Part of a small language model's weights.
Size: 15 layers, 7 heads of 64.
Each number is 200 + 30 x the weight over its row's rms, rounded and kept within 0 to 999. Layers, rows and columns count from 0. The size before them is the row's rms in percent of the matrix's.

# layer 12 MLP gate, 1472x448, rms 0.129, rows 559-579, columns 224-335
102,221,193,233,210,218,248,202,181,195,164,223,156,172,192,177,188,235,175,231,155,215,232,216,225,209,219,204,163,227,212,168,222,224,213,199,204,219,239,222,198,243,197,183,177,197,175,202,246,173,251,238,221,206,196,148,238,254,183,114,220,197,128,193,261,207,158,266,107,174,235,225,178,111,171,209,177,181,180,140,163,193,165,224,206,182,201,220,256,198,244,176,251,197,203,192,210,216,151,204,191,235,185,235,193,222,212,187,143,190,195,211,203
098,206,180,183,170,200,206,251,182,235,232,134,247,203,209,227,194,200,172,210,154,189,172,213,175,189,215,271,181,130,223,156,182,182,198,261,211,247,183,181,264,200,208,172,224,211,154,198,166,148,253,241,226,206,176,186,193,170,207,193,183,228,213,210,200,186,267,195,219,227,190,196,216,167,188,161,136,134,205,205,192,163,227,206,198,231,189,207,209,182,168,169,192,218,185,173,203,230,175,211,117,217,160,171,137,204,238,158,221,216,165,229,179
101,184,207,212,168,212,206,186,182,209,144,210,200,203,197,196,196,189,162,192,213,221,197,169,188,262,184,189,224,171,243,190,231,173,240,220,227,208,172,238,191,243,202,200,228,196,213,149,207,228,188,206,219,232,223,221,163,254,229,237,201,167,208,184,207,178,183,248,180,236,178,166,191,246,235,232,130,183,173,196,188,253,246,181,233,178,162,281,162,180,178,210,201,194,293,205,180,236,183,256,223,260,183,189,250,160,226,266,202,213,217,223,169
092,218,189,132,158,155,167,217,161,204,219,150,207,160,191,191,206,219,185,207,204,188,238,166,204,173,175,227,157,160,141,246,213,211,199,178,251,219,238,178,198,240,208,212,265,232,200,184,215,169,200,214,159,183,166,141,205,234,206,219,195,235,235,236,252,188,213,172,191,174,227,215,200,210,185,178,91,213,251,206,204,188,203,186,176,183,189,178,199,249,209,164,173,182,161,151,220,229,241,194,205,198,175,183,220,149,231,160,208,187,205,253,128
094,209,203,182,175,190,191,242,219,244,275,207,197,224,229,181,215,252,180,259,226,202,184,180,203,220,190,217,165,224,198,222,224,184,235,247,208,175,220,188,157,198,236,205,172,180,137,208,197,301,157,207,147,167,196,185,217,263,174,214,173,246,175,235,183,182,232,198,195,249,178,224,243,222,244,175,202,203,233,225,181,302,187,160,207,211,221,206,109,175,188,202,222,115,199,196,191,262,223,150,264,212,176,199,169,254,208,172,234,164,193,199,151
098,212,190,206,167,223,196,239,233,203,242,205,190,218,201,186,216,212,160,197,227,174,148,168,244,210,172,195,171,191,164,204,181,156,220,197,174,193,218,172,255,192,176,179,157,255,194,137,216,183,184,209,247,215,243,210,180,217,202,135,231,200,233,227,184,143,148,281,161,236,229,243,215,222,231,184,235,204,205,159,242,175,165,165,232,212,155,236,229,155,232,216,157,218,201,208,204,190,225,244,198,206,208,158,253,225,206,172,153,218,221,189,179
098,171,223,161,188,201,225,204,215,228,211,160,136,172,210,187,205,194,183,197,180,201,159,209,222,171,199,238,95,168,194,181,189,232,195,215,214,209,222,194,183,203,183,201,173,203,176,205,203,157,177,205,279,163,177,240,164,238,231,166,151,187,201,220,229,218,197,193,225,186,194,244,183,229,152,232,220,210,221,229,222,175,207,209,189,213,215,190,224,217,204,197,182,220,186,186,196,222,219,247,167,207,174,229,238,147,211,216,168,177,209,162,203
097,124,243,214,201,164,204,185,248,183,178,310,206,205,195,216,202,165,204,172,204,197,178,202,240,242,213,231,159,157,155,219,211,190,148,185,223,175,249,217,217,185,182,187,206,236,263,216,273,211,223,218,240,220,221,173,207,176,204,225,139,173,223,209,222,184,194,193,193,253,232,184,243,196,168,203,224,206,260,121,239,176,212,232,196,217,156,192,190,203,203,201,227,188,200,182,241,193,156,268,206,250,171,179,202,246,197,239,152,187,221,218,234
107,167,228,214,138,188,155,134,173,212,217,213,189,172,175,172,191,132,136,228,161,194,226,231,207,168,245,171,142,205,205,249,206,208,193,220,225,242,224,149,211,217,189,203,215,155,245,194,142,191,208,203,183,187,223,154,162,235,190,187,155,196,216,216,200,143,192,207,156,265,173,227,174,221,201,205,155,181,198,181,234,152,217,219,234,205,200,187,216,202,177,206,209,223,200,222,254,222,200,206,140,214,171,232,129,223,262,223,184,224,247,215,205
102,272,175,224,189,184,192,206,171,185,222,246,177,162,151,254,219,160,186,231,215,265,155,193,223,226,192,203,230,217,145,184,213,173,234,203,162,207,198,206,190,190,175,188,215,182,237,187,202,168,190,226,167,157,262,189,231,186,251,184,220,190,216,199,188,274,198,197,187,194,212,235,172,265,192,212,207,210,137,203,193,192,179,164,194,180,216,202,230,235,212,201,206,217,236,186,223,184,251,164,233,189,202,225,194,180,214,187,205,167,199,199,232
104,184,209,191,204,198,212,216,192,197,203,239,207,192,178,204,189,193,234,189,164,181,159,192,226,211,202,194,178,213,237,194,140,202,202,198,151,211,187,159,257,210,221,205,241,135,237,224,205,206,238,220,236,186,200,173,155,224,181,168,244,190,242,227,197,234,204,195,179,190,192,239,208,179,290,253,186,126,117,175,195,241,219,202,183,211,192,197,219,193,244,207,211,202,209,174,294,178,250,196,195,199,143,150,179,187,209,242,177,149,166,199,235
098,193,202,221,205,225,216,165,229,186,215,159,207,229,202,175,175,202,200,216,178,215,204,280,218,192,241,212,213,196,187,235,186,168,226,210,139,204,198,221,194,213,193,228,197,198,191,232,189,156,151,184,242,103,197,196,174,171,205,193,184,194,181,191,239,195,178,244,191,206,222,182,202,168,205,233,189,177,221,177,207,195,223,186,221,214,251,147,155,211,167,150,223,206,193,189,178,211,200,217,210,149,119,224,225,206,158,175,206,174,176,168,195
094,178,201,171,240,177,181,139,206,183,208,200,190,203,234,243,182,173,212,172,206,222,174,214,231,116,199,206,204,170,155,182,213,185,189,238,226,192,196,210,165,171,145,198,215,210,179,225,201,185,161,214,191,253,225,214,257,193,173,194,155,220,220,208,131,172,191,232,214,206,165,287,240,214,215,188,220,164,213,160,214,255,200,251,239,254,174,236,201,247,224,158,148,237,224,185,201,221,246,231,216,217,141,209,213,199,227,176,185,191,200,207,162
100,140,263,205,165,223,173,202,201,189,172,225,206,153,149,194,182,237,212,190,192,158,220,202,193,216,210,252,208,198,181,196,162,214,253,179,190,202,174,199,179,123,246,201,188,197,210,193,200,192,219,189,177,203,151,195,179,154,176,170,264,173,170,193,214,259,165,203,175,176,219,214,170,236,175,162,202,220,220,252,204,232,229,182,193,148,194,246,182,254,182,171,216,202,187,202,168,145,214,210,163,219,193,154,172,173,191,162,199,211,240,193,170
100,157,257,181,168,143,230,168,212,221,204,198,226,168,166,135,226,208,174,246,225,243,141,145,178,183,216,219,212,199,203,211,250,188,121,194,219,292,188,185,175,215,222,168,185,209,172,218,194,222,218,145,169,172,164,181,277,239,167,151,163,176,174,164,168,223,235,208,134,139,187,185,178,223,202,198,247,222,188,195,181,167,259,183,234,223,206,189,170,166,180,227,210,189,253,223,263,179,189,164,229,228,193,204,211,188,154,151,222,213,208,207,207
101,209,159,163,161,164,145,203,129,212,209,231,226,219,168,181,152,168,183,222,213,256,183,195,198,202,219,199,169,210,144,224,238,229,232,237,199,194,193,230,269,207,184,186,180,181,211,199,208,165,197,185,197,169,137,204,184,226,174,210,161,240,228,175,206,234,176,171,197,173,232,200,176,170,169,184,222,171,199,250,175,174,200,224,144,200,167,206,193,246,166,177,215,168,192,214,220,153,207,145,197,174,181,189,192,155,158,219,212,261,231,255,207
108,255,152,211,231,206,194,215,194,222,152,243,225,211,149,237,222,168,170,220,210,191,216,237,199,216,232,192,176,209,213,176,201,168,225,208,199,179,180,188,155,250,214,221,209,188,241,191,233,227,199,242,182,196,201,159,204,276,188,202,247,220,218,165,205,193,230,183,237,219,231,192,201,213,147,268,200,210,201,212,195,231,229,196,191,224,253,141,175,273,206,228,140,183,196,230,208,162,224,164,226,206,174,190,209,177,197,218,224,173,198,181,212
097,213,178,159,173,226,152,179,254,195,243,185,187,155,251,193,206,214,206,220,173,203,249,216,196,242,184,198,254,225,219,185,185,203,183,212,224,204,271,233,191,245,216,203,198,183,189,204,214,202,183,168,232,202,170,188,224,199,205,188,159,190,221,173,210,225,213,186,233,235,186,242,199,204,214,221,190,187,193,188,169,189,190,206,121,194,182,173,178,220,255,199,218,217,236,209,191,262,249,237,207,207,188,255,161,163,208,203,177,167,245,207,152
104,202,215,239,198,189,197,194,192,246,199,170,208,192,216,239,174,197,239,195,210,237,169,153,258,142,202,178,236,193,181,213,179,128,222,144,179,201,210,198,234,165,224,198,227,204,191,177,195,218,221,242,207,203,203,203,205,231,204,165,219,199,220,189,209,228,239,214,213,180,253,208,163,231,259,193,195,170,257,191,208,214,197,210,217,163,246,195,225,195,226,248,223,221,226,197,165,279,195,206,196,196,185,214,194,188,243,211,168,229,155,196,161
099,182,182,204,143,205,234,229,174,167,188,222,188,210,229,174,218,148,159,235,190,209,198,239,229,193,204,217,224,165,209,157,217,151,164,178,233,164,229,251,204,197,213,177,151,223,154,257,164,226,244,248,231,200,169,180,188,206,191,219,177,173,179,182,211,175,204,212,201,202,150,163,196,265,159,190,224,229,214,132,174,182,181,237,197,198,188,261,231,143,154,222,256,222,240,201,205,149,231,203,204,204,213,198,232,208,218,183,168,180,200,174,190
102,212,185,167,259,188,190,225,196,265,136,215,227,132,223,183,210,154,195,243,213,207,183,214,200,201,203,178,154,138,192,211,219,273,237,155,164,180,207,168,194,185,164,226,191,241,213,177,222,182,202,160,202,252,272,185,198,233,188,169,208,240,208,184,222,168,198,186,202,207,216,224,208,216,254,157,204,175,196,189,213,202,181,216,221,178,219,253,231,175,223,190,196,203,211,155,223,230,229,213,235,251,194,244,195,169,183,217,170,150,143,155,207
# layer 12 MLP up, 1472x448, rms 0.133, rows 559-579, columns 224-335
102,206,213,200,189,167,192,235,239,240,214,166,235,249,180,207,210,228,199,217,278,164,238,214,213,230,174,244,202,172,252,225,227,195,228,160,194,181,187,223,193,186,230,190,177,234,150,157,183,194,194,218,237,224,211,202,199,190,199,192,248,207,223,221,246,242,169,182,285,195,178,180,224,199,223,222,171,235,181,193,190,112,218,164,288,193,168,221,235,169,188,191,240,185,253,119,231,242,214,212,207,212,174,191,208,198,234,175,228,194,205,194,169
092,165,209,203,168,192,253,225,199,248,232,227,235,254,202,223,193,207,231,158,182,158,168,179,202,206,184,234,215,222,182,166,243,243,162,213,236,223,199,174,239,177,281,259,173,138,190,173,210,192,187,211,202,209,242,149,170,269,258,173,226,165,199,175,177,217,191,152,205,214,210,214,191,214,211,248,223,156,207,206,171,223,255,244,175,220,207,211,184,203,195,204,249,249,267,206,207,189,268,224,144,166,219,184,188,171,201,172,168,263,197,192,166
099,202,218,193,207,290,234,253,167,171,238,211,195,216,152,227,187,226,149,205,161,190,174,160,167,247,196,260,246,209,204,187,208,182,185,206,221,148,221,225,154,246,210,240,188,215,142,195,192,216,271,228,212,242,186,220,154,193,205,175,183,232,209,146,214,202,174,205,177,191,249,176,203,178,172,180,215,162,199,181,182,249,188,236,215,203,247,227,172,166,224,155,248,201,214,226,217,222,236,229,244,205,145,222,205,192,201,184,225,230,217,177,206
097,222,241,202,221,220,171,275,151,176,175,228,151,210,187,139,215,220,184,173,183,184,177,207,191,251,211,188,192,212,184,204,229,176,235,205,233,177,226,263,161,221,208,259,258,204,207,198,200,207,249,202,226,220,206,206,194,203,213,212,177,244,225,207,187,170,196,147,212,229,154,196,200,218,197,222,242,241,141,155,232,206,213,237,230,209,192,178,191,238,150,206,209,199,199,187,208,200,223,150,205,197,199,159,207,196,233,178,178,212,250,183,217
090,153,224,214,257,199,176,220,203,223,189,169,177,164,172,169,240,205,185,176,197,149,166,196,197,222,181,237,227,168,207,222,217,189,199,196,146,167,143,222,156,202,178,258,203,173,194,162,142,148,224,209,211,237,191,197,186,184,171,196,237,183,216,189,222,255,185,194,180,189,208,202,217,248,190,161,178,224,170,149,211,180,186,180,214,151,219,207,247,207,190,229,225,230,174,124,181,236,179,202,171,183,163,176,211,190,167,146,186,206,238,209,168
101,178,185,152,170,200,193,194,214,232,197,264,194,187,207,198,210,217,203,185,217,190,215,206,170,137,121,221,174,176,194,166,187,175,209,230,206,189,201,173,206,207,217,185,178,229,185,167,183,196,169,200,224,188,188,154,197,259,240,148,245,173,207,201,205,285,174,232,194,180,199,205,280,266,251,183,229,203,271,180,188,179,164,222,192,195,169,207,221,157,226,276,286,176,230,210,205,178,193,166,222,194,165,193,208,181,199,166,194,184,218,235,206
100,186,226,215,255,204,179,248,215,238,193,194,185,197,185,190,228,220,158,225,166,179,171,185,239,205,204,224,204,198,250,190,211,230,213,242,176,140,253,189,189,177,123,166,209,224,192,211,189,128,201,242,180,225,158,203,284,184,188,230,219,237,205,215,217,212,118,163,214,202,151,172,210,172,207,260,204,182,194,200,172,195,218,194,192,146,197,197,177,241,162,245,188,188,176,193,214,210,191,211,205,183,166,177,217,178,201,222,223,247,204,204,230
093,259,213,184,179,163,232,188,201,180,199,257,194,229,202,173,188,173,214,198,162,191,173,214,197,239,208,232,198,176,162,254,180,167,157,211,181,192,175,190,231,208,160,225,214,180,215,185,274,180,217,156,171,196,138,227,226,213,222,232,180,227,137,241,182,201,206,166,210,200,206,190,266,239,227,196,130,241,223,183,212,150,171,211,211,223,172,191,163,178,205,214,232,189,165,208,229,208,195,204,218,231,158,220,196,183,149,227,162,167,205,177,205
107,183,179,184,195,183,192,230,238,185,192,172,236,191,181,228,200,194,229,220,197,189,171,199,217,208,244,212,231,184,169,174,220,217,180,182,153,156,144,201,215,210,130,250,171,166,175,161,259,201,250,210,243,160,194,251,187,169,222,174,226,200,224,153,162,246,198,204,200,228,175,226,147,230,182,193,213,194,176,270,215,202,192,250,193,205,243,216,193,222,240,208,248,198,195,176,205,221,204,177,190,166,166,184,228,213,246,154,256,152,203,174,163
100,234,173,151,159,196,178,222,236,186,176,147,150,205,163,248,181,209,129,173,175,202,190,228,154,193,169,148,275,224,181,159,210,180,168,196,213,206,254,166,224,222,238,175,184,231,243,214,207,237,259,154,270,225,222,233,151,190,220,185,228,150,176,234,205,253,168,203,225,204,160,208,201,175,234,197,152,202,198,175,175,154,215,230,186,218,182,156,205,189,132,198,178,191,215,168,175,185,160,205,185,245,216,189,176,190,256,177,199,194,197,250,159
100,162,189,206,268,198,190,169,220,214,181,212,201,210,206,252,185,265,215,220,212,197,173,219,209,225,190,208,195,250,172,234,179,205,184,248,148,184,163,179,191,134,173,196,222,207,198,178,211,191,224,226,178,202,197,217,136,206,160,224,167,226,190,157,203,163,213,243,129,222,127,127,180,231,161,191,205,217,200,220,243,165,229,198,220,258,269,174,170,198,197,222,185,175,190,179,219,133,198,131,182,262,140,217,188,158,252,235,180,186,175,241,220
091,186,182,232,229,159,251,208,183,187,142,219,170,190,236,204,210,191,181,216,198,198,187,232,223,168,204,180,237,213,245,214,192,266,210,261,193,264,213,169,189,248,235,140,225,183,186,215,229,189,217,205,233,208,193,185,210,172,191,229,201,179,207,190,167,175,179,230,195,200,182,220,166,208,253,234,186,164,260,184,180,239,263,220,166,197,238,189,225,236,209,231,108,213,201,271,189,222,224,176,210,288,189,162,223,202,172,206,192,176,220,211,206
093,216,201,195,199,241,227,211,269,204,170,212,231,220,214,190,235,184,199,230,209,228,162,229,196,141,229,215,212,200,204,199,307,165,189,188,189,176,167,212,233,174,212,212,254,249,183,222,195,211,223,249,203,218,208,195,199,178,158,212,166,162,205,189,245,176,199,199,217,208,187,185,234,222,222,189,177,176,227,224,212,229,230,214,148,221,234,182,186,156,212,225,205,184,191,248,219,144,170,220,190,243,183,232,201,236,198,128,187,288,173,201,216
101,194,196,189,226,154,179,195,232,171,183,256,176,186,187,203,235,185,205,148,179,188,213,196,200,218,166,228,205,183,229,171,208,186,180,237,193,221,172,206,114,238,212,218,226,211,183,230,230,189,216,189,183,176,208,175,182,230,230,169,198,181,188,220,162,227,171,210,188,166,266,210,276,248,168,210,187,266,178,172,174,204,181,232,180,247,237,228,196,199,207,199,139,207,189,239,207,236,237,130,228,230,247,166,226,133,172,247,138,201,239,198,144
101,121,275,188,186,185,190,163,161,204,255,168,210,180,218,221,173,211,200,209,186,179,211,222,172,213,179,205,225,198,174,178,187,172,227,226,175,280,185,190,186,178,177,244,190,172,189,186,221,260,163,185,227,211,146,214,246,209,207,184,201,180,205,191,204,218,233,218,212,225,225,233,215,172,229,202,183,257,187,190,181,148,258,230,202,198,142,162,218,175,230,242,176,228,202,175,194,182,131,174,215,212,204,186,235,99,228,226,187,207,211,205,148
102,190,128,206,164,171,123,167,222,225,209,216,173,205,185,194,223,176,211,211,198,173,160,196,159,225,159,186,185,146,183,154,233,217,223,181,245,240,212,228,224,280,208,192,202,193,219,206,179,224,159,205,207,215,109,271,216,130,196,199,191,198,179,212,215,231,200,250,239,180,241,192,181,242,209,214,218,214,219,195,231,233,225,173,222,256,146,242,168,202,211,201,216,206,198,218,175,182,230,193,222,224,194,219,215,163,216,216,207,211,183,259,213
113,255,198,224,240,155,219,199,165,185,198,229,157,252,236,208,225,155,204,193,175,172,190,224,219,166,195,148,158,215,269,217,208,202,225,209,211,172,238,197,179,179,163,139,175,199,207,200,204,169,181,242,170,182,144,186,194,191,164,227,164,181,257,246,181,145,225,129,198,163,197,182,205,231,206,229,232,169,227,220,200,225,219,199,193,178,214,184,190,224,238,248,167,229,177,234,196,182,182,206,240,226,223,160,220,243,183,212,168,165,199,231,251
099,203,191,177,211,181,249,195,238,146,115,155,187,218,215,287,158,198,191,148,152,248,218,197,180,233,192,198,192,230,202,202,212,233,192,195,230,204,205,234,203,180,225,146,192,154,184,204,192,199,203,176,171,165,181,200,190,179,182,197,200,225,176,204,260,175,211,202,219,168,214,185,173,159,164,215,189,128,184,227,210,226,232,208,176,187,156,186,236,216,177,158,107,179,164,221,189,175,178,233,222,203,184,222,182,145,189,227,177,223,242,185,179
105,212,243,234,228,214,165,134,217,168,209,196,199,141,215,167,188,207,223,159,199,207,223,219,229,168,227,183,183,157,215,235,203,189,236,201,193,212,228,176,179,165,226,238,207,202,219,183,181,191,221,196,105,175,226,194,192,170,237,192,195,201,205,184,200,217,184,229,221,229,253,255,163,218,230,184,184,220,255,162,248,244,211,196,181,202,191,224,213,230,191,213,205,201,203,207,236,178,244,178,213,174,209,209,171,150,167,191,239,156,200,208,209
100,179,184,220,229,212,193,180,168,188,187,167,160,201,231,168,200,213,208,238,221,216,220,217,188,185,197,210,160,192,210,161,244,198,164,213,208,248,195,166,237,187,150,218,189,227,175,164,197,209,239,209,207,232,114,181,236,175,251,252,195,202,226,174,181,150,187,181,169,250,209,222,193,191,184,186,169,175,165,179,182,197,284,201,193,181,194,187,178,164,162,239,205,195,247,210,191,238,211,194,237,259,133,178,202,210,142,239,203,239,226,231,208
099,170,136,177,238,193,183,167,210,182,173,202,156,211,208,187,196,160,185,192,206,206,228,174,197,201,211,219,222,185,175,230,206,169,190,158,241,228,182,223,194,255,177,192,244,166,226,179,191,258,238,250,156,189,164,180,247,234,185,214,171,251,201,187,226,215,187,189,208,222,155,155,218,193,195,180,178,159,187,239,266,230,194,223,119,187,193,142,254,188,212,151,263,257,219,189,206,208,182,244,175,212,200,226,213,227,210,260,146,221,188,179,151
# layer 12 MLP down (transposed), 1472x448, rms 0.118, rows 559-579, columns 224-335
102,217,216,183,229,220,185,200,193,212,259,138,169,250,173,181,218,220,202,186,158,176,189,190,195,242,196,206,178,241,170,215,184,202,210,210,200,248,247,230,207,203,208,215,190,215,212,197,198,225,199,213,217,190,222,232,205,187,174,177,237,238,191,204,235,184,160,235,187,250,216,189,192,154,151,187,206,197,198,173,167,176,179,160,155,238,191,251,160,189,206,201,205,198,153,207,277,159,132,168,242,209,195,211,159,216,168,217,175,172,218,201,257
096,190,206,184,217,200,152,156,215,194,177,222,195,227,151,163,160,208,170,229,181,227,248,223,243,216,216,221,190,198,184,213,140,189,133,153,215,207,255,248,210,212,225,147,218,197,263,201,136,195,197,181,227,216,204,215,220,198,182,203,144,196,167,223,159,179,218,286,239,181,190,252,249,242,206,186,213,118,173,263,187,224,198,189,169,169,175,253,184,213,232,176,172,222,158,137,220,181,175,199,160,206,254,165,114,213,187,248,158,244,239,228,212
099,197,249,231,158,233,158,197,157,230,195,152,238,184,177,179,214,148,202,163,188,213,190,173,192,246,280,243,222,214,256,170,201,202,212,206,208,180,182,195,137,218,215,198,188,187,236,195,195,220,171,215,231,177,238,210,190,198,250,225,163,164,199,226,179,218,224,164,236,238,204,213,202,177,239,184,184,211,185,198,233,160,274,217,191,186,199,178,240,117,206,236,205,185,223,196,183,202,208,161,256,224,205,189,228,212,236,247,223,164,217,253,247
097,189,217,163,125,199,226,161,248,222,213,188,216,174,183,189,173,195,292,242,233,196,214,158,134,211,149,262,233,203,209,201,180,201,174,176,179,224,161,139,166,213,193,163,180,211,233,183,161,180,214,211,213,205,178,192,205,253,213,204,186,210,164,167,256,185,242,193,238,196,267,230,151,196,204,159,174,196,219,248,190,167,250,198,198,174,187,205,263,234,235,270,201,241,181,216,203,177,236,233,218,188,229,233,221,221,206,186,147,196,151,204,190
100,212,212,214,216,157,182,187,143,152,162,205,190,185,180,212,243,180,188,203,138,270,251,144,244,246,192,206,205,205,182,215,149,229,193,210,215,188,224,179,195,234,168,235,233,211,212,200,199,193,167,205,197,186,274,189,239,201,235,209,182,190,224,155,232,205,182,184,204,260,202,239,216,207,234,236,233,237,213,201,201,183,200,196,193,201,219,182,189,170,200,202,199,249,222,192,216,224,221,196,235,169,191,220,275,164,280,237,201,152,178,193,214
097,187,190,162,156,164,185,234,220,246,211,165,237,191,145,257,210,207,117,200,235,201,247,179,212,206,81,184,210,180,209,170,219,201,220,192,179,233,215,181,164,224,183,229,254,238,206,171,204,173,192,219,200,164,214,197,226,201,221,167,261,216,214,221,178,160,193,185,180,206,234,243,221,239,206,198,167,173,219,121,215,153,200,146,169,209,192,193,195,170,235,201,230,153,212,251,215,187,203,216,204,216,177,210,227,212,186,202,210,219,185,239,204
099,192,166,191,214,210,151,131,194,241,158,178,244,247,220,242,199,198,203,234,160,199,192,229,215,145,235,157,188,212,217,232,207,163,244,194,183,234,186,197,238,215,168,197,250,204,252,176,218,195,220,212,213,221,184,241,206,203,237,233,187,182,228,219,191,161,209,208,209,204,173,163,265,196,205,270,188,187,166,183,236,234,181,263,237,159,236,179,192,188,166,216,211,219,184,217,225,218,225,196,213,198,173,189,211,217,203,215,182,148,175,206,221
095,186,231,231,170,205,194,250,218,207,239,250,224,157,201,218,211,225,232,210,199,195,210,197,192,192,220,178,186,172,174,176,209,185,191,188,209,147,193,201,196,233,228,196,212,247,223,171,198,273,193,263,174,263,251,213,130,200,232,177,220,239,241,151,306,170,130,249,150,168,181,188,225,151,140,220,165,186,206,177,196,187,256,187,194,202,232,179,174,224,240,234,230,217,189,213,218,154,190,226,218,226,235,229,231,166,225,247,156,183,209,136,223
103,235,189,196,174,197,198,237,200,187,180,226,192,232,153,215,201,197,211,182,166,196,214,228,187,245,207,236,207,172,219,200,269,238,170,198,213,181,185,239,254,188,182,256,211,176,153,238,191,261,236,221,162,142,148,182,203,206,206,195,140,159,249,209,174,151,182,226,227,171,216,171,215,189,226,201,161,218,198,170,231,215,197,195,208,199,183,244,178,174,181,221,216,192,185,151,164,206,211,150,193,236,206,259,187,235,142,264,200,189,233,250,207
100,233,202,149,220,185,209,241,161,221,107,199,217,257,234,187,196,192,193,222,213,178,190,172,160,259,228,267,195,223,172,230,197,179,214,198,205,233,203,197,196,153,218,180,219,234,223,201,211,162,189,194,208,157,173,213,214,223,207,129,231,210,201,207,177,202,199,211,162,215,219,210,252,205,224,181,186,227,179,198,228,195,165,155,266,191,183,229,182,169,169,155,222,166,251,212,185,160,212,185,219,212,196,205,205,190,206,197,171,115,237,211,170
103,210,171,234,244,212,196,202,210,211,187,196,221,199,226,223,205,218,221,226,215,250,275,143,209,173,196,187,239,239,245,152,150,204,153,204,166,223,174,185,158,148,154,275,183,223,185,179,219,217,188,190,219,204,204,221,187,193,149,238,158,155,199,192,217,176,217,200,207,251,266,187,209,290,251,188,209,172,234,215,237,198,193,274,168,216,251,203,165,196,197,184,212,206,153,210,198,188,212,237,236,245,140,165,197,278,185,211,252,206,160,174,206
095,168,202,194,162,193,150,220,209,214,206,243,223,242,180,289,269,199,208,278,209,142,214,231,163,255,206,134,178,190,178,227,179,202,161,187,171,215,227,181,224,243,185,224,217,179,230,192,169,249,241,183,214,254,219,155,202,243,217,186,206,237,212,214,230,137,195,236,195,161,220,184,271,168,200,216,236,192,221,180,201,260,194,206,227,194,222,209,237,195,221,166,203,192,192,218,144,218,184,198,194,224,202,215,212,237,205,203,242,194,214,197,193
095,205,173,156,211,143,174,197,150,172,210,181,173,220,112,225,125,182,235,200,133,234,245,192,240,206,241,182,215,195,179,205,255,160,209,168,225,243,205,232,210,163,180,217,234,189,213,201,213,120,212,165,167,199,202,212,230,181,188,142,198,168,190,196,232,198,200,179,188,220,178,201,197,158,237,171,202,179,189,142,156,225,215,176,158,201,212,200,216,184,207,219,194,186,168,211,176,241,178,228,208,212,208,222,193,217,128,155,199,203,187,235,167
100,208,184,154,195,199,196,240,210,117,191,268,198,166,199,225,178,216,165,189,178,172,199,197,196,185,183,194,222,171,174,232,167,167,156,177,200,205,236,182,190,196,176,179,218,209,185,183,129,183,180,171,192,179,218,207,211,183,214,134,173,191,185,180,220,224,249,177,177,182,246,184,179,207,194,216,181,177,224,205,209,189,235,159,217,192,239,217,212,195,240,248,163,216,163,179,251,265,161,116,198,149,206,208,299,173,180,230,205,136,186,208,187
101,207,184,194,219,180,167,212,196,168,268,146,193,236,198,177,197,210,226,189,206,146,179,247,200,223,169,187,185,189,172,190,173,218,247,170,224,211,170,174,177,166,198,248,215,208,176,253,219,266,250,188,211,200,209,227,183,206,258,184,198,198,215,210,229,181,197,198,212,211,182,242,218,196,220,220,271,164,178,230,129,193,178,160,200,168,183,211,245,221,281,201,210,212,205,172,215,257,159,166,227,234,144,183,217,200,193,148,192,240,138,213,189
101,205,190,234,224,261,263,210,181,193,186,213,181,211,168,246,214,224,200,255,208,177,211,164,190,203,193,260,211,162,197,179,158,191,135,173,207,194,200,274,221,198,275,206,189,219,187,192,174,207,185,126,208,214,198,229,196,200,141,225,173,233,186,202,143,168,206,241,209,192,237,189,240,208,199,216,197,240,144,185,202,205,192,216,222,231,202,171,223,200,210,165,177,204,185,248,148,190,166,191,213,180,198,212,183,200,172,200,155,168,184,203,249
107,203,227,193,219,135,235,227,141,188,172,197,194,177,175,266,264,169,228,173,164,238,187,196,255,217,215,190,204,164,205,181,217,206,210,219,153,166,175,166,222,220,193,198,192,232,168,208,200,211,172,155,202,212,175,266,183,234,213,183,175,176,246,231,202,199,183,168,193,174,204,193,219,182,160,219,187,199,226,184,230,229,227,207,195,172,190,161,185,203,214,121,191,201,192,180,233,202,224,177,207,170,202,225,257,190,182,106,198,167,199,222,198
098,207,222,189,184,201,191,170,159,207,201,143,257,242,181,211,158,208,202,185,218,150,173,169,187,147,168,256,158,162,186,200,263,208,279,199,207,223,161,140,147,185,167,219,201,224,174,185,207,203,239,239,221,214,193,217,247,177,177,185,160,217,162,216,254,241,191,236,169,137,226,270,244,209,197,224,179,212,256,148,197,196,233,151,218,161,196,167,226,198,247,219,190,199,170,203,182,126,243,169,172,238,166,217,174,183,211,177,198,191,228,163,220
101,200,219,221,263,168,157,199,241,199,200,178,170,159,234,186,190,220,247,206,148,216,225,212,141,204,203,182,223,180,221,202,213,237,188,193,218,201,200,162,235,240,244,215,197,172,169,150,201,214,170,214,197,162,216,194,264,125,178,190,195,238,219,201,210,224,217,164,222,219,203,181,157,260,192,147,220,221,239,168,190,170,162,182,153,191,196,259,232,182,249,178,228,210,203,202,148,215,198,235,148,177,140,180,206,232,221,188,240,185,220,268,190
098,208,131,193,213,163,180,261,146,230,185,248,192,262,164,197,178,192,205,149,171,197,194,233,190,173,199,241,219,156,217,170,145,218,193,248,230,158,215,151,228,200,192,165,162,237,207,206,196,217,237,255,202,165,174,193,156,218,213,204,240,177,217,168,232,159,188,206,192,150,175,245,200,210,209,192,158,208,223,205,224,148,153,165,213,209,208,156,188,206,161,186,146,172,214,179,142,252,234,247,219,202,178,256,208,221,257,242,207,181,171,228,239
098,251,213,206,188,201,204,195,160,238,177,186,208,209,211,254,203,201,201,194,266,204,199,188,213,186,283,268,170,209,267,197,214,197,226,175,193,226,183,257,225,205,240,187,247,182,193,168,208,175,146,203,155,206,269,190,172,206,217,205,186,203,216,206,237,187,237,197,244,186,192,185,202,217,185,187,201,218,208,199,170,201,168,190,210,213,203,190,223,221,212,201,170,222,183,202,176,248,216,316,183,180,235,202,182,237,205,184,221,198,245,202,162